Part of a small language model's weights: 5406 steps.
Each number is 128 + 32 x the weight over the matrix's rms, rounded and kept within 0 to 255. Layers, rows and columns count from 0. Numbers have three digits each.

# layer 6 MLP down, 160x640, rms 0.076, rows 0-80, columns 480-559
073148172159079198179143164127161160153070190165134119132125088111124136119128138138168106109149190155186111093108148130109138138129137115152102117142126140143138138157135125117145104090171156163168135158137159124163066114105129084132143106
149115117126138147144048105091140140136090048219093154076121152147088128142169109136059120107130104060079099128133142105120132098152114106089083099167191162119104123089100194134112166107116115116102108153131129123111134151071068082131143106
135118108178157184154120125000118111146115126174094169139135181154148182112195092113075117133122142098134115135133093110079174117199058119171118128185138092100208141074135000072147103145192128137125153139128128100139090101141131154141204083
078140139116123145088143104121157125151083138136137114129118143131119172115099076179148161148149148117118121159124166174124152124142179135163106195135142145124151122129150128106151144163196141157113156142086161118102091152102133181150168128
204115191130128156113113162125109115178191138144118158080139138075135127126108086131040061123123098172149171145103130135108098139089156120143160135101100080086117120129145083149101136146076109134145135099128153158096161115095128147126162108
114105174128100085105172116107086181086124038127155058139125106170121148141146085145123141149129099152154129137108095062120121149156108186147155132180118064164108146140138119124173132128153132160148121135095112182128112173090141128150034168
133127084177131196203104109128133090139057167145157100122148128136137150142145114112168085133148200114120106140178071176096129116098143131109127159109110061118169115159123155124122126123157147109111130167095141115139098096095179137118092146
188131202121119132083119056119144140185095126121130161116120186140150112091121152143113130123119126124153092140181143109129114105155164099086128125102125099150143111151105113152075140127159170123136154123134129141140124145119131135134234107
164138143128133163126103130119097165108158096171126057136104134080076124143137154159082148111111142161161079122152043173169139128170104100113120137138187180184076141096130169169116076115139096148172158124157115055156138131115129139100170082
092141112137134153151129111131126142124117181153111143163099074182102096116124171098066160102145146128073083181045113131097162121090146140082104091132120156107126125169114172079143113119098104112148139145127115167080163143133151098116133147
114097117146125164085146165159101115125090172144110144130172145106126145129147155109143101117131164127142081080142205099133101126144155131087106135073110167126090124114106178167125124137106136133099143125063147146151182087081129151133104163
129115138094159174127123122139139113138145166144140232133121086073129054132183167090085159101138139139111106166123152086103117141177111104108116086117099182171060148123118087123118154140158090127127161152104144097126100086113171110117110099
152112061105171072150116154138105100086151041157148095145103148112153162116143142124142122143145090166121190167177136161222130118188146186104146109127116143115162149146108111115147071171178150158161115115171122079117155169158167102138125067
148146175113119159108136123255156107166160081090121038170146156128099118146142130105096073146115098126120194075154125087153144116104128146106114072158175143103160135083097179135122125110113176168153106133107139102159162098134128088096129132
172110226060113225109153163153114123162145044090150144089158099102107133080181125128107134131117163161174187146139102162159140141094135149116130103052139100144076113177136150138110182163100108130103110150135107123119105142098102125126098102
112089145102133123117108047036130151076134083105132169111127129167133114120141175136168159145084101085117110202112127084131122122122101134140111095092188142167073111179128079104143104119147116170121132095119122120134112166149164074107136064
170122144114094189057106088124131158194168092131101185113107206159131141083043100108105162077117103169121144116158180200137139097109121127084146094151107167113152134096145190099114182152107090130071122135091144148087071142127165081153125119
135156099139178180132123155085104149162096155085105140124136180153135116137143160105183100143142172167120108138166097085122106146129107096127143102052109116105071101137176071166148140083149106061180139133116118129132125050159060099129046153
089163145116119077098129184128156137094137052147132084096142124071130155096115125140102132107113162223140198153138164090175117106126149118117110101144106127155154124097089173192141174090106175157089109106184079059118119151128065144103128087
116079149138096190142238145105081139145088021159096182104084051093138117144167101127157112069100175056150163139092137126139130120096069151094130083131126208147110126170141137080139190140177089135049116107176106140119139145090111093114144172
069120132155108101144158168102135150099098108103125077122174063097144113145171168142183181141152120187089157140119102120133137162126138192156134118105163110099107136158126138145136126133102074115079141166141117174117075094131150109149208187
132128142086119144149113116148149115115148204113132191149145121095135126127105098126163156123121170158137173105151220109086098108173109120132136136155138101084189126189113086139114108133125136070131123129139125093111128091114083119144202135
076088077143100141114119096153193134106141042199168091158128097128129174113173113144048146118126138135156157106099114128085149105145167136114113152094132151163140142076110161099121034117067153145093122156144115171174101126176116157124134164
068122125124143131136056120117126116117084098156149180119121106176088122131165120105110107125132119167104167122095104093103121113120136134074121125091054115086127091110131184086103146135200124120085144127096152092124168177120132098127067136
154067122103092098218085158145101103154179091124145117220110182127131141106132081148156115163165124127156141120168203117184149148119133146148150189160113127128134088130113145113112161148101145206160118085144128124128107095165139149142134147
161088107162108164170076076119148178180170181129162126109129126150136129119089101171108125102137108197158173134126048124118157111083162141181101125181131175131097138091159101178168156111112101111137128153092175131097103137122177101141070099
132096160113122144093118137188145079171126161127121165105120108106141131164065163093205154118103185178127099115108066133145100120150133173137125115117059174048113129166085141095157175130111092154151097143158134092126128167122171126126075138
117155159139242065111132161054182054108035056068162043068143059126159200125255117133154147162177089100148145123113118084197150186148159089141135142091152139172133146125132097195184059221152068182090178177243168092205136149177110169136121187
043117100152140108186113134089149105064074198136117105189165065117137105128128207111143147108138162203149114128184165119120137121095104166074099139186118114150134127126133134127163094151172092088137100099161144087123119140192167100136068110
151134158135101075132128121144145171172166087188124158138133143194124121155063078103171151152127137168174153144119225093155182092183097147139113146144112125163124109099106118158135133098055126158120147124148095111154120147136098108090111083
123122133096121069099135125136123101104158151184109128114114082079120147145118124133162119140135142028151103164154196141115147110192117141096120160160149167143151135123123172136111122088189116157162107134105147139106152154194157151118121092
198126089116095087120164096183159151142181137120120062171099149169144164116080136145149140168124094070140200121108122132092141124097118144127097150147146117157139127156149127141105095146154133138148140114128085098133113174158066145122200087
095186114162135104128158139089157068194126157160169143147130151158124141102126122108182074141150130119134130130133086153135099111188100100136123143093182078173085111101143134135102145104111145145122129099179113136108063135134136123126136114
156101144131123157167133145112150127157128145158120129075152083114142180145159159140147105135138141112128134123088130109138170166098121153157189159163172155148106144135107134203168093170105150157114161142180126165149136117108116175163150085
186183144102153045098164207149143198169155040155131073132142133070133147131158072084102173111110163086141194089151189122135125167166110115083078097133127086114057155158167114118118174134106084107156107131128183164128144149137147089105117149
093088144107138149067193115072149085156024164099130214147116079160136147140044177115189087148136157157131135133058162139096132140145164080170111103081124146126185110088165146163144170133151129178097162125146130142125058128123136130135108127
114152162170110087142184080181101164140061128121117153117121164131158102110098088158099135118128117130134120097125205076170132100144047125113101152144136206178106120103110146078113138190144106191133144111172058137144110103147130146138135044
153165161162159062089116153087130164092078201117102100102141146113093106144138107093105192166128141095169130149167154129132093116074130174125141102179125095154102053114128149097185133060147150115180130131109156144108168113129080123092136124
106132143124154058158161154105108144135094140102125126105134130136157119130137142121108119123094048126134075160109087156071094144121165112127119108134176127097123131097121117089116069127062105132181124152085128096133129159143143115101111134
118157136115141156092149155134133177121081103108119117109158099131100081171120157094093068095137141115087084137130185000155084162108132119152152125115141142077158073115131159165131101129139049097199125117135106138149109144140110118122069135
149152123124127167128134099102159130134134152136135127116134143126116103136106135120155150153146191158131107132134090108140129107147156144143123124100118106138117128147114134140182126087140137162090111131114099138098129119134113106145127141
124127166182102096121161162145067103100212149168125131195124117110123141140187091176153094097134100143146098118166065188134112100212130088127140099119060082121083121089155116175144140154152119091128125114151120153114106134159141129119068090
154159146159121185135103120100124198161184135137102074114103151186056103132082173136152098174131162152103110129176152118115140153104139125099129113161149139146110137149137133101123115092138106076105116141130156108160113108145165142120130179
091163125198114115148103100109146178054144105128146189162121155203119111094165168140117130103114069135168087161096143094055154099163132107134085103119150112150106134114125136132147082117122146119145138179072112112116108087082162159137129136
138110116160099120132120175160128116098137128095092115160111178124142156134147126120096111115132117078124143081184145096162121145150156141128125139131112138143143121125100146121112174092181120090129127131167109125099127140108111111138181177
105150192093110114140202103112109064140179106112176137134150172119111118105075107106072019103130112153127148164113149109122158115122118146105130131083108133085130150073094131138099147184141160132162122118145098112127185139107140127145129137
169110148131120139071075080142122127157092175081138165150124180143136140156072143108154188114128168139148120103136104110116120161071114139132124149117131096089124156131161109149165142140109112075111143128169098117115168164079118133157164194
119138129140152125168188093097123114133159191160146098112132122099159150130151223112113145122104164143149136081191154153117123160155130167132114128112135168131108110169153150167153095124118102167146137122136131121120044148124110125131168181
048110165140147106125148158088119161120074080238098039102124042178167107115151176049087144131137115091061142107049169090179122159118190138124164116128105101060087113127110156108150126115148138139133123150173102184117124157188163072110128140
172172137075054077148096136096083150134128116142118027128112187151131067177110151123067136148101122081124192124195203112110110136115134110140109158156150127122054115121182172098166099086169116136143139100090137163136205115193149136147134084
139144081103139075066097122091096145090175072094130119158126083114133104112150138166124172114124083123184073106147151162164157126142143072137161133133110109124117135146101091077052134119075161100117142115107146141169117090108161147119125090
106105172127135124181063095120136151121074120064131069152146157152132163133114111130141111118129175138207171052150110072121135107083094164153127135130089165133127139145129169160157157124146098138143159098090140165138157112172111133137114096
188142163171148152125124188143179126178155166071106168129153126190121162105178178141094123135121070078117138108175090125170087143125153105067116095162057054125113140158108108154114127164128102128103127152202113157122089076109175143094115112
097145176148143191125169141163098189093137158112158200101090135094127136108116170202100079155133116132090115108124159115143175128090122152121144138143132154136172164170130156127139180157195160093140126135054122133102162196107149140106165153
122124147078064134106108115117119082215094073150131094166157144064148130172042163103144099129152119120175077147082101076128126109180098150172139164111164120092154114173117161194093128121146057142105142140124107184138144100094114119131207141
111141104152098183120190115170103139074196189160123147145095168146114135118043119126064050143146177116097125141149169111097154118172178107105103132149063167185197140157182137210106094132144101145060132149114177147111140159104077146110155104
146129163113141145097093120077148138141147158164118093146117155118164086116145115107111120152100125138086155130116120124173089112139103116135116103123140116030185155127088125145155099153160092051129118125107119156113141115143140127124184126
181118098127116104138137192081093048122100157134090147092119179129120136140107161130156139153107158074119096094147114146103118131063088117119137137083094113167091113162137136135151114159154087105168103103102106176148139075171115108123123118
152123096144156113063113109133127086107124079155128133148137079138131142084112129136061142106129157187123138138156145101157182133112118159157144143106095177114129126142145155122152113105175127119149138154135155099134126084154124153130000167
063107099182148100157098101182069101092050181184133096111123061109160086112174154143147101124153091155168188120092113134183138151179090168116169157175126146190107132139148164066119149162108150125149127126162134101139163162164241122151099158
149124145150087143113101155095181094145148130127126207153086155117131116113157132160122130116143145125135115100132165087135157155109160103147121154137085130118113117129107089110126140134114130061114169153110144197094155123157130154158149126
090124121063096103140167100160069101103102043165130139137141118136129109125087094111143087134146120071164090171132120123094149130162115158132115132126176081134132117104112097097103135096192145105153092128074125129108100170105092169125083136
165085104115165107092105116090106115123207117106128133115134105102133105108170139097126151099149108188041135110149106184138109101185131129148162110167117114041196153114171060127144098136105085106133111156106161141123102165070119130138073136
142119154144108125128132102139103198149109077235132117159139083140132173131163062115142079114131111127148133074097065149127144149144143116102136147169155164115134153128146121135155195126110142110108103156106156136127102172142128161144107108
093157066111135091096135154113096172070160162075180138182131096179133102092110194161093104103160108148068051164143082119038142085078145158178131132179163127113080130071153156070092112086178132130154148128070123179147107073090147150141104150
164141117223095151144139144108170145123146165055109141133130140045116101156108137152211139108110144154132131166092173130127126134103056087185118102098142145102076114196140187128102133132109084157164112155093152183117102083102087118122159107
106123133130170211163125092140165097129071091088111121128149139153115165143124120125120149140144171125202161153148143159109190107087168107146111147141158058122118083149176097100075115099117150147149127112086120144129102069139109127117081086
128141180146133123176074107131158113103122194137118122076137140114152148171145141171110162128133112121154098142085141118158130144163115063144110137112138104125163125150094060169142122122117150145078099102125144140110144127115146118131129127
102112069137142135147205145169091131134116171190154066107144110113120122137103169135127127124139124129109157117111154184160093130142150139088117104119124141138115172098116159138127099135166117157155121118128120148120115113105191117151192120
128152139104153124107104131166214116134041129167128118077148173114161153189142129156119106113112095153142121164180190121114134084108132086124145138068096145153149153126095161120099104133114138142077128118107122105133105073145150139119160115
096150075125156121123193091165144130104068122184104090094146127090140124127127180112111135098114147043072096122110108129117114127100119097106123130141106138119130106121117126111092115120180132091141139131096133111141122111158135084131221114
176157242095151185141142105172119063176145143140124152117162158114099150176134177131127115161144216141147173104154119156161127134096129144171135194103082136141154114162133138142128126120188188104138112151156166128116146132138093181165096110
092157101120096045107166157057127154089123154160139151130081124094147150088116139103132165102150117136104133152069150116136134133103107154131097131155178149179150112135096061163123160117159179154108104107124117106136138084171122139101156046
143133090120098128168083124075093130169138170077106128118125120094096164115070096134057184117125088141117146090126096165142137141064146106088164122142119110073103147118085117151068100156112173141124122142169123173131126096052199131111075155
062145119131177138153173106153101172064097147116102117041131143131134122086182114092125135135150092157111141091073162090090136163095175178092130117167093185143189079157169150160121222101154177195106133121107143134149145085164099123087170098
176097122084152120131171200143132094066218133171140108154135128150153070176138233150094095128106108083102105162122129128167107166160100135153139115083157153159155167109180097134086131109132068096095139102158104097140161114160140137110139163
120181080152122100168175129209183067149054108070142133129116084115147108145148094090084132103119116127118155184064014165100184124053120102134157101124190165135156122169138179112137065119100157148206092130104126120144113116140153131139150110
053107094108140113173141151169088124090146097146121140133113083127100098094077151092109177121140074159134072153079131140115110119125082155119098134112115193101131124165157147143096123124115088114106091117150155073140147134162068125103084099
130048148178056088112166112126129056203129115112168109088100214118126155134100093147087197123122090185101139106102119089157138118139087128207121123142140138053168102120124142105084179177164131131172129140130107134096149106109106118142129150
162108087131130134165108135130159089169202098162095165094106103145154118110139190113151180153131130091089191154063194238078142132197146120108148133169139121118108153115117144150150136130102128159146173174108162144125134134168122156124087064
100106092101167072110071204191156122088167132096101088178107188125141100116065073131116118158134061177089187159079112148110140131151158103107122121139157078105169132142099130129120136088142139140038105136142207143145160140169138108143121176